Weights of a small GPT-style language model, trained from scratch on English Wikipedia: 16 layers.
Each number is 128 + 24 x the weight over the matrix's rms, rounded and kept within 0 to 255. Layers, rows and columns count from 0. Numbers have three digits each.

# layer 9 attention output (transposed), 384x384, rms 0.112, rows 30-40,94-104,158-168,222-231,286-295,350-359, columns 192-383
122140123181129130167146071104112131114145130078190136118129067144087104131118126156146179167161113137082175153164133116144098134145123124154099136120133152154121151114131142085122126150151124138102139101155126133048128165105123124100107175124114109131130099101102121116113155121151145115120142114159122103147114158144111104148103142180120155128122132120151148086150118140123126178122130117107127131117158110188194100107094142134133083144165169131071166144157142157115143148112024090138111081118139128089128119087138160115057111107095124169125067114122101176131116073146125177
146157162116111104133131150118130138150137116130140122144158085064132122126108144154130135109154156133129115133141146118157147101149129163131125097120106086139114112129123123128123158133123135134140136088099146108111159123123112131165114099142156121136125135102111128135120152122146134120093159154161108113101138118150125106155137139136136129163143131115110099095177133096162118143111123133123136150125134130112147105102145092137107175144116153097097161147100089173113109116144129121113144133099166116142154114143101132143135110125134130152136103167118153137149132072154126149
116151148123093105156126124101117159092146176112118113154160102117100114091138123132117157171119126159123135104120153138121131112147152120150125177126113130145128150112132144139189148143105143156136109092128136138129132172095108141084094122108144078131113136139128154124104131160125072155145146143141163119139136144110106158135106112122150154119140113142126144105127121122125135145132196153118101154107136132149107143175151119099096118098129120177129128125151119147106128133106157120095087112117108095128130123132124113133137125200127133135173067131147120090141144114131159110
112121124087126160156130145124124120130136092113124104123115120116173121109158118109115096140121158107099114103102166158145136133122133138115116116157146175152109142137178148147160149140122143166130159109110151124109110105124212134136114125156110054129122139138178107143177160124138152104105125139130118131136163150119125123140159122107149099120158154152151098145143157140086132176164109086112127093161088186085119167130136114143152169126118135138133129122129111141167103106123134119134150139123116118127124125115136142154116108165132102117115179154118132118143151119115160130
098121126156136105113148118095114168122111111144124126155154146130135093110130114161118144147147135106131151126097142122114133136133151134100097123119161136115139125131099121120118127126118141134106108127106109163137105124159124153135144123129132145105149120166115105085133157131115110110121116120124137125139125080070129113116144159149090127150122129157141147150090104135129079094146196128166122137084174096165118084150144158101136100142133125127153139117148093131123125135132133135127137085124139137187119138139125158109147135127115118100163101129148090114113123128128152109
140137143147113139115114103155141151108140104171109150155089128079164108100105114120151116118101128128147088151120098118127174079080116120119146094146097130097136100151180127106112136103093147102101124131084135113154142150119109119127102103122195113166145132102089159112176134107177150109121168169093109086114141127072131117097124162124159144155126129119115146113136123134088134105126114094124148141142094124090127122116111170087122101142098137118145128087138134146141162150132126159128166135104148124114148158097122110085137133098150097102145150166149125083100096107119127101
155134136140093174166108145144133119114150127121124163122089101128145148150141148091135091136089160104106088113136092164107093045118121144110118087173130161119102157131131096148110152125089089140129082119143167097118101119130108148067119123130104115158120134116131135130158105134114161112096114149112128150147129121126112114097163092154135101145148125129152098111107129147106138118150121151141084132156111152116112101120120079135116135140153201066090108126144119157147144144103194152117136171118130096107118114144183123110128093133115096088153126092155126124107151121121088177
164151142112116150124106200145139149185130130144109156151138177116144116052144104130115155172117157110168089104119104156080143113142125098102121131122099140142146139131168121156122152135147091132144110141106167160150105140138159065126108097101172152173140122123122134054158099163110121077115111120078168094121135158127112125117130164127106136114126125127137119161082105148133136113148166130117127079092136135117125109116139090116082157122130118101168125103153130137121164142115164139104136093122168216125086131116149133149176124183123141089149118071113136122062183157116130109
157143156153124188120128145135111132120155099109140149127118136089115123136132140149119107132155079107136112105120128144075147086142159147133150118153099168108133122148119128140122124123103079130135129158126119133126169145131125106105136157129161141134141134111164151128116139140122100145117125135123165107146147118138131155106117156139115132114127140144111074173137139136113166129150145142107119145128112122102123174133131112098115144114126148155133134126100142127133116144181204141118137114142140137145117098115128091115126148133145145092137146131127129103130120102081100109
156129108150110131132127137113099164102133092130111143126108154080155157107134110107127132125119163080123131154119137144107153154111095146090134108145148087149139123100121153141155108134234114127114154182085139152139127093131146179155178093089125176151109132116139141112139149179129120119163155051126124109123120123149118083103123115087149139124160097118133138124118065140130153127173136112171164128096149119162118158106112160150115139117116142145152065145132126147128137070130115113122083106126111156140110116116087148157160086141105119120146094149098161186089113148081140104
132146099130148177123162170153082149113161126148125156149154106127117120164128098088149170145120130108136135104138081111105169109105127150106140144139154081145140120124116151109103120134190128125140132146103148143138083133103102161155094092131118177110121128094108150097096125153129156155089141155136149160190092168126159156109159162130126123167103127144129115148114128118157095106098108133135114130146170095157140155119119138126139116103136123137184113133145128090144138117128132109152143075127145143127122130138109107179155139106145088126102148133099128102145146110097161057
103134135117126116129096142139119141154132099169121119122110147106129115138116141147168136130174127140163111092118138123097135134087108135146117079147112086115110090135142096160113129117117142091108129110136124111136128147118121128137140160087166104111105112124103103097141143102114156149099137121140110097161163108055130124145111127110156107096123148129137174083136114139126110163108121126145179114141141151170146136117123132114139090125137146168127106084134118099082126116127106111107137136118092138133122117139113076155148142109137132159090140121103107144125130148149120169
146123085124100120119145099161142138122176087132073152109106122158111114096165124095105145104101142113127139172102114123130124153135103143118095149127136139108126147143119125130118089116091126134149159201123144125092137130101132097153155110125127131127109127126141132150132091132178146077080153140114071152153126116150147120158168149125116123113133128150123139114118139143092148104173125157134122155168139136153145146136142141140113136171137140156090148127138129123083106130158105095107138136112138111117097165133098117119075116156192134132135126174128128142150137120146131150
132143113127110134133180107148131116139120183116089081130129141131152115119145144132104082132147094177120090144138104108136134146157149112103102131136116187136112085133138143149113134092154147101126143073101124141138155152113157150122139106129118147118165116120141157179158105129112103137177143153134136136112140127129138146128110092124127128177157131111141124108128140119135104085111140141142111142101143129106106118148181149119165109126120119112127131126144110119145119127130131131127134157111133147111168163112111127112124136107123114140155130125145146136083120151140137113
162132113133124167110161134155153121087103139101105097143129152132121114143159143159129183107122120173131096137135101117114130155149141150133142125144152144157133140135133124135160128130145092102124119134142109127149139142129084181117085138145103144120125106116155147155103103128121143128173122127110156135089124127136140103105093124116147129130150089110145136123132178114108136106125116142117135095094125131109128082112113121143127125122167133117123122140128156093121125107152116110113146144154121130149144143122122145119158150124128145133094131098122166134119114151135149160
088136127130075152124119158141101116110135146120134134110114112111130132141152145165154144161156122106125142141122160141111169122121140144114137119132102117136114142130148121144112174101137120148112120147114147144118152099167163137112124101123154115123132123110146133148156130124137169124089123169099154115170105080157153118126127163114127087105144132117132175157136135153133125113152110104146116088113105119096110138097108164136148133130077110155131139118127112117115123151122121119106110113135134134130125129132145145120113138110138129120158114136107153120135133134144156143
093143124130145123141149144163118134156104122137137161122131126099098125150115155117104121114111119111138150117171167163128114164094110167129128147156152144153159091128114110130099124165132109081134094133120118140134097113113125154116124122162096120079127126138109131135115093083121139133163137148134147147116122139177123131127169145104141139112133133093108150152138151106134149108138091126150109161104132140073122096134137109156108131149128151190134148091122127115133117123144183106110107079130129125138122097168141120122143127115166109100167102094113095112088123117137140122
120132149149135165127117138103133134138120104118158099182124190175126126122105093149133101140142152116115122114125172132117139139095103124113118121113113109138178123110114159101140120175118170164108147105125124155117169105129151121148122149165184132132118154115125184121100139122099108155144135111089120098116153082125097174123117130171111137083133160130129164133100123098131152124116129108103095140127129152149086110134130137089155153135142137114143149121117135109120104136101147124130111099118122154117139131133117116174113122141095129127080129118155160136111161141134132122
110106176131150123121117130116169160140123125153118152102114143122149082133130140103131145134160138123116119103112161101141129141142107078096152119119164099113112082112147095127109120123121140139136132145132130114134131094134097155106138159136161140129105104155130142155111117157145116156128118170121139059096104089127119094139135110164151117141147118144129138069115109149179167140115146165135133097143165064178132155144127155147137133097137136118157141118102113158127124084116133102129120109101124162147158124123125129124163083112136126151127134151143122133107106134089154104
136127110133119068153088099120152141105132178158182163110137137167106147130120130081123146133150117149128140119114112126091151136146125117125163096132168137100080148142103141148152062116148135149101136155156159117111163160083099098123140159200143119121132111100123139126155163132131126166101138109155120116087120083133143121082111131102123127148131086146138159138147134116131119124123133104139108116140154133089161062094154124133085124140159125085115142182109085138133128157138146155085146110120156125144097106128131136112119158121168109143137144132169132104172120097119098095
103108090140140137099128114103089135147115140142122107130086127124133124128111120132127125128159126130102130157135124158128100145123149123177131149138098159112117114143152122177102103102111114121146113118136173133124103116116138125155154128159125136089099111135176107098126134147140125124111141127168131149121133109155118112152107165149093148125130143145131100151184094100102148118136148139111128138120126117159142147126169113139111154137099118100105115113167123111107130135118138146101136117136142142156123173134149145154099130140153158116117112121138123145108130133163137126
113141109166135129119122127125094157154156135102132130130127105115152126108145111116125109154132107110134121139106128105130102097155132109092116148087124185166120122100089144152134110146133170117114102150086102117101143132109160146144159083126169091133147122105145126107107122130162121112120134117121159141135178120140121146121152115121106121125109122156116102134102178118125144131178136103161154161105136107116122107136125133144135114152124132119110082117130140144122159117132136145176132101098104103152092134097154124114139125129147160134128133104126125082059128127138153113
187134129137089123124148140105172129114168104148101185116120107157118114124137152114098131124124081164111137166123112142108122124151139073104175131132119112132160130118164164112102133124105185168122076119127154124114144151142129114112139126173132149139130117110164111124140148128134130108139168103118121111144099130171105114131116120153101161115151100117130076108101145103124116117141122106136136115149078150144102158169098132123096133130102117141090118139123122150114125101133105103112109133149088187128115107171118125150171117137107117157116142145132101133107171104132161112
126122141177134146116164112092140146089132116115170136139131135099098148104127125098131103136129129135167138116128113129117078106135135113146147111090107116144111102133151104140127137104111140107112116076116143140137128170129131158140138164143144138126112142129140125136101134159109118096111140134162130096145168114151084119142163109117127133153141119083127147139136127118047139113104135113117154144155137105109133155112115104152109136115141150148081132163149161144106138136130138111101137145101153155105171143139139113139151073147099132135162150113132166108134106110102130105
155138147138124187152040165090169147137147120144165128140124102081095119122122096122120088141127164144152140124136085130162110066117098105154116148076137115091044118125152097150131078126093122153124116156096118149107134147140141104139106122143155107146126134157127152141103144106121120104185130145133101147093104149153085097148166129170112134146139135169127132133136133131148156148156165116142174092064122106142110118122140114126180131114120094138119130132100124082153128118141121076130129111104137125096114108119130147111118116118106134156155118140113142120142138135123110124
149130162198139098147135142152110140131159113113125107128114136109140133151109106154156115163141121121109158102129096116135086113113131133113099139134124119135134159163113155077115110121110145134158141146137165138126061158106144112123094133106147087132092137144149137100146116113130122154186095138123118159125137119125127134107141149131068157130117105139120145136137109132100120125156180085132195158128125148142162106109080143124139116149141125164112151137120144137149123167161133154135166133151154123085119142127112159134120191118097134139150137161105053121127163109120144172
115104164182136110132110162089079103139145131125106145144130170102133142157155145117131110098146111101138147109127161115098105132136105102132154128135133115153085104162138093117191144105119154145124102149127139142128113138120117123118142104117122135135130140115160111135158090121115170147131129105141120157157132118110118091134160131073169135115089142102145142126121099121145120141122120133113200101114116202111121135184120136101133121125132126115109113129105114148178154082114179096112086164121122090131135097169143119169118100156105112142142112120129116121153147104135106173
070128142135133114141161133123136158153178134116142105121155103105139131124139121140130159156125143151136118112114106139104129119108125152118141148156127134117128147142110116089159150121148104121149109101155142135161156147112069130099129091090126105114073106127116098123141147132100081145131130128121077134122118131171137116154145128169120124117144162080132111142109097140077134178134123175146172119083087129125145147123154126141143100151072101132173124111178098133178166109115126190132160187136110118122141153094125097123145108105122125124137116112131115119060119159106175167
127090101156146151137144145113162085135128167149123113131128124135142121134125102135155155134152148144123123144135137101148117169160129126118135125123138146095187153121148129166129126117130099126121155119139125114122140153119100161084135127147089128144117129116119163135151116088136165101160136150119100188122173176137130150093135093136164135124123120108106123123139095114127145153109117106159146110112116124109125133113154107101115130113130115102091121126115143137133112089130204130125132150083103136143131145162116127150125088127120102125178088151146134123081141126133144181
136121126144165158123128149110118157136101080148118097121128101124171169156071151138141124111139134142159120101106112112144116107113108132175135125159131135151129139150126182112156123128122115104157147120070133135149122171120152093136151144150141106112116134154170154128136103101105141146136162124092150121088106127119130110136184131168087061087104125112158136093132140098127143091117107136133143142108139132118141152125131159063148101150118139111118128122151141128132143160111132099103128134165149077113115124150093155121114130099158155134106138137108149123114128141129109133
100111112167152071122091123085105127150123149135104157109118138146134128163135138137147120114143104078175138121116139161159130123115164136189102132130133152164116119143144115098118138137108108156147112101089123088155078121135113161104099139070145149142099155118129143124133158142120145142141130124086081113131113160145127153122171124139157141138136145089152112107085139118111125096137151114092144145135097146101149128128155103116146115132136126141151160146160118142095130102130164133167092073125112112168133149150148131101086143118155185124182120126108140097152139145144131140
156102102108156111128171128148099120137092098089126118126116106074087100133123096112122134152120104160116144137167120141115099108127111172115148112096123130141136127175142134107132166181104133155094131120136099142136138139138109142106093128121131139126149151135107131131135114148165126115182148113144103155160155163089139146137111113109132131177080085126079133109160138098093128121148118096102117128149164109114091141160144132120132167119158128122096139148116151170106109137129149152119084175123155120118118136121176166116144153129082135108129135172143164132140130099106140125
143117126120124141150076175163124132119101172139163107113126138130131103103128100117107070130137112142126114137119133082131133199122107111171125105151158157134107102145144161117123140132098174086145115112153166110167108157136126098173126122115131131130158139132081160124107144114098178115177145118133125135116164122141119102156113152127129058130126142145139137127087131110154120155145153089098133178151113153100105155098099138169141153148127135145149157181113146161194125094152142129099147163123137112116148177108101148160140120106115125094098115152124148126104130133152161121
143140131100082126130076125123120109138125157137150135131110098151088155118149124108122137180104122124165121102151139153153149127136120142185130164140119121114119177138117163116160061127169137112136154111092085150172133138091087095151146114119092101162087130164101127093139135182123144140130123120160140134130118128126145132110118112147133163114127136139130106134143110145136168117169154120179140132150094134146124116107178122085125147160140097125121130125120159117129110115125113161122119099126073132145093165147099137124135044120106076103084156068194153116131134122138132146
138146126130107124147125126112125147130133109137126143114108171105111143166138063141150095097134138164134123126080151151128129097140140105104158116123185119130131129112126132158082138151111158114113106130114144186189139125133152149172175139108090131204139088092126131111122136057134135158134092153172129139122123107146181091084081095092142164153106092136080142123153149148117182151128185114147093167075107142156116140147140133120121136101119082154126084126125132111109133121146175096156138098148100109131079085145099064171145146079120142100104146119089079151126161145128124137
215117090116166124102120147154124095145138093139131125123110116159144160113092152152158107161143122085108133110123116142091100143167109168138157152150110100160117181126115052109137162116113095115126146107113117075114100132102101116129146138094108129102067188127137092131142081184171151096107106098109156148135125145110107116127122138121172121115089078111101111178133165171113093133151140104147160077126150086109133163131125114176138140128138123168103143112126128133137075152119080118096086132140156105178139161108120136110100110163109084137091173137142095144150108108101071102
158140129118127143127135127135132145106142092109135116136055136122107139097137131112117107107125138106144143106113120138105111157178139085080129162089141108116166162138110169112110154119116130121182144108131089123116116116120128129122138113111132115176101181136115171155135195159143100077158140140138151109161122142140125140147105120084107122127116137162144147151146105131127072110111164146146118132147130126150135132164153119121155143123109095142108130120119086105083127118162206102106093117152140089156159052162101110157094128099166105145139123078137131133166104126148123154
125134163140143134126174138067158168110113120127128102121144103134156137108165190102155111114137127103117204092118110146163096088103140117105094138164102109125181157105109085072088168143119101139143146038162185099161148126152149125122182122095084073152075113110075105099148139138121082148080154109123093094123118126145115117147104165132187170118159132139182125131162173130105115115074102124094092134159164115130156138176145086138148129096139170111123172086141117141088123130126074141104076135146150148073082141151109114136140154126170152124123142146127121144149126093134182116
119143089137121135127124099159129128111136169135095061099118122137164149130118153163106120166100128145097132050105157116145130135114126104166077164119110076195118112109132114095108119140101160133148170123141163108105114120133111117129152116106147070106144155118115113148083125142111088073156145132085110102127095146076149151187131125170133102154143171130174163144137131109183153133095164147143142171145143114120113118097125118189166153061063146134153129170161162154169103145118133118156108127075082135139139154098151166141141125153102164167086099138170167114147139142112164146
100128141132101109164156119105131138100113110125100161127092115135082149137114137096147145133116152148118148124130148145105108117131152089157114134150159135074132148126127114147083114158129112113159051181135105101166119112191110110173135142133176115128147097140141128108123131157116142114134140147148149102167125105148135112157093150148132098101083137135133125168149153127141139126124110143122115129167136119172139150172102124140100131158108131094097113147145109119086118130107124135095122120166151140120114149138078132102116139153140131126133126111107127116140103137152146131
141124167167089119177142103145126160113097154124102078154159135096179131151130118104101132120088115083168118153125096129127188096149149135106146150145107105152144119140126143122136109157142126116129101129120135172158129133136119153170115119089102145157086117110138108123162137156116162109136120125147173143142120152102101099127095133131119157091137127091106147153112110124121146135105136128125128131119088151116052112153140102129119131120086133119108102121112128132124135114138134073098106117124111143092074145103118127153125137086114124121132125146102189144115084131157108131
181096108093146166118173174149141125182156175162114119129194107112146143072125087152122085094166162081144144164169122124124150100163065169129161129126170073156120146098114112180172145065108131095146119104080139117096162128095102182155121066195143119067136155185091138142126104114105134142133158086114167177091084153138141098139105115114191130062088130121133103112117102188112131147117111128184147123116121073122104155125148120114083169093139143178167100067184134144085159100130120151144120148104158124144174102143147213117062090118094112179166118066087093117129141112089099169
116154137149134149134136123077170109140141141157090121164125116131114127074134147173156083127139111132120092070067114151149151103143166127144131144123114077127114101132104093125144172142145088154142121136132137119116148141109186135121120154070110099105103107125109138140116070069145111134097138175102086118097137094124133108124151125081171109134167147136119124118109115169090113136161094069117195175085159112144163094138139095140085131166182159149157125109164163135165099158121078124086126154113148111114152147099154146101121153110150150111115149159111123122122130185106064117
114107161125122126111124122123136133137134107076133105101119146095126098140147120123144133057135152147109091106142118101134111112100124120122163089108111144136116162104136079107150131137069102099162103128094144134114108156154118128120128116141182133140147134141113120184080130110124135110136149112099163139127143106094131120142137091116108151141141129110135122116128106132140136162134136123154124107169098118127090142118142126076158126106108153133139115117163102108161122135135045106135169155113170110144154127089117127171114106141138143120128105093087148125123094146142111114
113149089134165130140104135097159116121105120124133088164120120121138127162157103147091150118119115159114162130177133124154145139159131127133165142140147145125101124149124160134103107155135170142077103130112146126092085118119127118120133127129126085158119142081161162098151169136139137151156182155110096125134095157133103113119122134134128128100124124121117143136126160126120163114132115095119160098155119146116167100124090155097095167140123113118128122131186110105133094134120151122150144138182128127125112157139164175108106114107129122122173113145103087111115117129093153116
139141105145122173156163135175151149120126146158137163103114148155120117129160105118097140085096115130126104124119127158117107133107100117128108131159120113136155136131105152121126143143162122138139130131107102124116109059150165125107170159122096159139123139127114154167119160148099149108151115113135144138136117138143130144115114088128146117155134166109143130107140117133104105169136081103149153144086117120118124091079088146110101132168111139119139139130130077130113127094111116108156132122141130150116121119124158145114155136146156088110085139095104126144099111151111103095
119127142133109113128131080168121137136128126137119138107092163124134123129141123150145125140138075130127116124146091100156152128103145128108147100124131132107100191124115130141100129136137099100126131132151084133080109150116124169111111081154112126123157091109124116138147135146151121135124125142131103117124124127137118106100167108121139147079104130110073108152119131157132163129120085128115120142134080123120130126137069134135123104128113125156120138110106150093100112095161120117107118122123138126149075168104129107101116136111126126136136131158123182114172109141113115116
127140113108147164130125119133167146103119147085164133136119145110132158091117098162158134148143123131086112071141163112134102139169161104123103155138119146119134129166138151107133131123121127127092128118105098117094142173125103092122107079120142133102145107091124140122081144144203124140142101085059098114139134118115144137107134115128132140141133120134143071121117106097118143110165135121117166140127115133127177164135128112122128131153167090112131105168121106090125145126097168154119153129149137109141167142128149128136129126115082136156097133123147152145112131152175189113
166104120115116146121147146121103132115129123134117139129138134117189193130129090135120133123155130105122135149108153098099108138157109140130107072110136135129094139104100112142120119126120120142157108116087099135113114103120137095105108151117135142136146180127094116106150109077093157111154137158119149113122174122130155105092147110127112131115087119159097147161158128149113155110073160136092122132155117116083112115125162123121102133104121160110115130095125140112112137083122147106137117099109129126100129104127133144157083131129149127170121156147132105167175093116118122170
111094166106109114109149117129138119117115143130148085120105148099143139130141097109116107151110122154146121194147089134123182146123114130109106153152129171166121139155144112125170150125170147142113145084154102092122150145110153128118072137157115119116141165143135088122155146123139076151121182115135122148143156134096104096156104108135107113100129138161148126127140133158078147119123129130089127139135165114121103145106135127142186134115114126124129138105102178131117152110146134125150164101083115071130114160088109091113109134110112133150097129083150149133117138138124099128
132124138124140120095093129132100078115145159141133122120125119106128143193146093116154092113144136135124130157146117136115134124119096149106117110121130109119122145135145142086151134122144120146157142140160106125145162104145137128131159176149104090145145149099103197173129148159141127130136114141126106109143116093125150146116114141145109121147097149119138133141127123079098127153118093089117147131123147118137136139108130135146152137133149160135114116159153087099133116108147113096145129108203169147130131130153140143117086136196151155098141144162117135143174147103102154089
155163141111103114162061117163150098141102145152129072118132159166139094087154125114160131124140166122141124107130160134113115124122114133128142132126087139125151125157137146152130090144145132150118152150106160124114142137163145149176118115091115172145116094135118119127154139107090134128144105108134159118103141132170106161154095145153128130107092117102151101118121094118166171144138094148118106173087151131136134129120130140136158122131128114131122121137129162136136138127132146125102137148114142147133114158154100137145146148140138139119171105111140130167130154137113136107
123122144106161162123151144120131126154155079096147159086133121130110116115138118109111156151108132140114103106138131145128133164107162141145155130117132114122099140075124156143113116127147136135136174125142085136132133118132130186141067120121153157112136117137142089139122133127160101139122148125091142107102093160149107117157141165134142144110151127143122125107126126118145125124124145148143118123131095129158114104101182130155173150082142140112081071075127122108153122131124080120130162127151143096135111158106091124148105104107084123084136137074152126117102127119141123110
132104150121157137211173153118127103097127175145141104124143105125154141135149111151158099115132115117124127180118107093152106122147100126130133103113186109152120123112126164120098128190109133148129091132136153103071143120112167088139145104123133086094116129118121169133089108111129135097091140087135135107081141140141142105130108077113158104130131108128130111157156161204088091123133181169151159116115149120133159139105127106117133153114127159110069113117104099131151139147091152168171115148138139121092138196110112125147080109129136146125129129130151166112114165129096122090
175119147110135094123133179162142126180124107143093129126142082086147150118126144096151162128134127154156110189161127148156119099136126148123125112122127176120126136119133106146186165115115133140118120138170139079118129126122157119154155116136122143142134124146076127133158122133138090141142156138092125121143134137121116125122094106160156096044147108130117163099147149108157112135136103110104091128099181148112125138115083142114137098121092117109166148110148106122134180097123170162145117102147124139119106166138131168084122173105110158124126128133154118074087118163130139123
100171153161086100075083089124137135135105192120151147114130147151114126134156115072072101140134160177112155108115122130151154082164162156082142126085156158125185170145114130128092134120107142139118144141102172160116134102128143123113140118152111104085136120129124124149123121078137100116101098160095121112122112124123113152139116160115058117173135130105115106122146142124154127086116152172130088151131138147132086111125108158160117128179155142150134169089186113141100141114110227171115157122121120162086126111137139087096116180119147099109123121088123108149114103072156155155
101144105177146149130153105096082160133121194168144121147115141122146152144129162169151127138140156103093104109115121121156106162106138059157120140149174118143133100109109126133094102144109131110086112103120163129115153120110133122178124115139163113135099093123102113164110140182130127133112138120133189150134157093119098162160112147138089125122131172123151156159102103174130133125161179125114109130117163117114099125121138121160082096144113121097139143135127153131126164116110181168122123156164184119171142151137128096117149153210151185124101108131126181110117087112146162154
057091106115124112146111150137124115128099119160166149095134118153117117123127089114124116083090137175129143129146089110160095204131112151180110108119143103085133100093132123142153071115174107127167110163161153115140123126102125136089115151129083179112166140117112164160144110132139092154149098126099141128211128070107125129106179095109095142122152120181112149140134109098122141144120130125115107146158128121168090157098149124107121096157133175181159121126186144116155084141116102099138133093113135093142108140110111176130125146072127151156139118110150140115131130176128114096
165145118143149090111063134156140144110146115172143131140112124113062138172111103096133099221098158091161110123133134138093150130100126121146157147149128169101101121157161119129157101176128175116124098167147169153133151101118130113124114143137147110124149122154160134173090177091089108103139105154141127132156141074105125183080081094116108129079104100121143155150154123138122097157159141107157114107119139117135073143127100125088127104125149110116100126161055135122122142161119168091148127088134169114134150146153110150184115082097116085133150160110124134187117109163126090111
134114123113160113111038125114140141164143132084124103150145125113166118100141086119134158175143119115094104127137138130180134085112128162113109120136132095102151075126106110123152122098154207093148178093086170153165119114060091144113159129108130167161083120187091102089109130042115132148093144168167144103133074124107181112116115177101096129117141148176133151109120096109109063088111128133165089100108102103165130160124143199136101102123133082168154147118135135117127150133149124163157113167123115147175109121104182114072144170102130109138047120150112109084119132150113123082
134085118106138100115111159123105130153097107135081163118116148153099085080108125091101149107145140147128109098143144114098116166112142132114101112113136164123089146132120100136117149124083126112125130131138064101128097125116101143099143152127115115135144138132143081085129136144132123116089156093161104116153095107082127150101132116121101098149114088141130141133117106110118114176150122079144113129165118115151122144125090106108104109130128114127167145134129140149093114127140130174137131126149204125147170090125132144111125104091124150104100128166126125131132123112137109132
148091111163117130106137114154140125120112132062152116092113147118149124100129140123149144146133091157102151117112145145104126121095108131146160113131132124105133120159113115133093124130118102144130161119149092114131091132171125154122152165134136097142111088152120093154096173156079098124148124132164093122134170111130159128138128069125143081148146125156163135138109121128129083097162124118135116137107089114139095119129122151131118121137145139134132153121074092104104153124141131136129118092166074124127121114170145097116126112132078108105095166146111132100134113118090139137
183172128159136054114158102167103125127083146172191140119131157085103125165119139133107148100140138145152126112173139097108123122154103089149161125135101156174169132128132146119116080159111156149114165123109141144139138126133083143087130131203149140155100134115160090127118154135129125145121124109113159130100109142117127144135134123145096132116126140119127134119092151130126146166105122148108092123096078155121107144111145108143093103142076117115110123147117124055109098146161175107134145150144170161130163131146135122140162122161118077136145157103109136124144083139115155127
# layer 9 attention value, 64x384, rms 0.12, rows 31-40, columns 192-383
128110109100144162115183108095157132167140126148127180144126125144138154101140149130164141111158117139123131131141146131183094131118120133125117118125113159135125115147120127111135075148123133114129083146111116088090137125110136117092086126136120131157107126132119072069120110112178109117067141161141087132078177088154130146132137100106159132129140125164154095118122126167143142098162101137091135116146097105159160139144147143174089142141138169106126112147157102140125146131129112122124157119140152105121123109086159140126146134078175138116147110122132136117165135119076102144
116117127119131113139116122153107138109103132112125101132180141120150116113105123168141129166116130087107137071127106109110096140141126113176104132127135128110154174128091120132168113096139156162133085086158143099113115175125150178174131127114155127119127124145121181109129152111097083193109164123100191146114114103152134124093133154091128146098135070139120137140134125131126129117151132133143094128061120168147134152147138122138132110123149091122112119155156098127100168144123108135127142138138124137116136164118112109137098102100112135113153116130116111139129139155111125143
092105147143112156118117131079149129112105114144153090132157132115136068149107115144098134091130133175125116092155106119127125113176113170117132124134151068111110130115122141141114101120137142153136126177127122090153117136136120086110105122167136128109110106076142122133103121096137146121111137119088088183132118102123167105134150130111127132086165100125089117108150109123107121109119122135159129111122144114086118137161141148124150142118146139101128150132149109114148145165156127166115141144090144120133122144112136149134102114150093099107165124080164142068164117120135140146
113129127104133157119113100147123152144158138138087159101090130116142095125088098090148166129127101101126120135130108158116146156132127143111100149169114157124130128140157178105127148152150114084119141169099069124077147158112134126139166092119093118084173145142149090162117150161114112069093161135170112110156152122122094118143127170137090091135125138122127139147110128084108147106092105148153120121093151139131105115101123115123141106066063151116154139098119084142174122172129112126114163124137125183121141121107117095146122142121116106111138107169130124147127127116082101144
153132150182106146132100138128160110071109129150105118172109111122106147159132123123115129129148151149155104101158153170149151146100131090118126129155140146083132157118166123147128115126114112165120131155090110163121123177129147146128126124135115156151124103093098133129131084113164141173157145099136144111170138087119134144142112112110103145115140083120137154131139117098117142117098087143111101130100128178153144148137068103140142157121087118107116129154143100165114158107155125117119124123126123131111144104175136174143156124134128148123163113128124101123100157120144109107
173125142169175124132111091103156155116154132163104124147146099100068132084135112146136135089157111133140077146166163129144108113156110120086125128137120126143132132170137134139137118138132121116099092102121113148125147112144104122083112098159135099194139126139147138120166119141136093136091112100104110110074152127131110107184093128116107150126119107147148167111129148119186154142152099134178116112157067142157150110175126151122121141133150122120130162141149121083111128126126109111135132198134115108151136103135149138092128136102123120138079155097121168072151123144129142099
141074108128094166169121130132118161104094185132101165146121152155108123116151091115123136108166176103139124166095128114086101116087152114146146125168148128136134101104156151108106134135151168137119111130132102154144147119128088123127137095115128126107123167137124094070098122149096094152122143109130152149110144150132137127102137110138104135127109115136152097120147117135177070087103096126103130080108143143175132134146162103152102135169143138150134095167142134186144149124152144135162106136122157152128135136093103146109166112135177141148161101114131123118148147105124115106
075126148071120090131120107157156085133138135140115120141111145134097140157144065087110137124144122118095128114129080150153110174134150112128098114115168135114150130137089131143116133121133141156085138168173083128133136094103121138116147147132125101127100132111196138109107073128141131106105164135125152180161106110100112149129134149089134128116119120149159165100129117129100107138147147138147114138136087154096122083162127125086114095166155177113083140110124127137129113110133122139099119166120090140155114109119097099144144153070110138169118132153110079099121131111134151137
111138132154148105123115121132156144119108167104135072093124153173155165155119155130156145159116135132125164096122161121146118100153162146117134147134109085128112079142091129098088135097114154115179124150116145121129125122116147125151127126116120142100085113130141159145129119134087086095096119092120105146128133091112131143093168162150087094081164143131173114113114148146145156121111118108150117134121151103110122100107101066122121161152126161121138152125141087176142148110144117184113114116144067102138126116175125120133122117121145158127129170115095126165127170151129141128
105117094087089115120135120095154124128134113113101132179148149133118107141147149161128088155102131121118165127125119116144123082092127125094152107101123124101140116078101122114085134131143118146159169187105125162109178110104127137120181160097097154124101090104110131126142119159105142136105188101105136161138120181143104122121149123187124160133151099137090132125138127116121145141150110127133091121105103159185093144119130118135157114166114118133130104096167149138126131122154152104163109111118085089084139114104133165126098133170105114121147152131131136152147145154128147148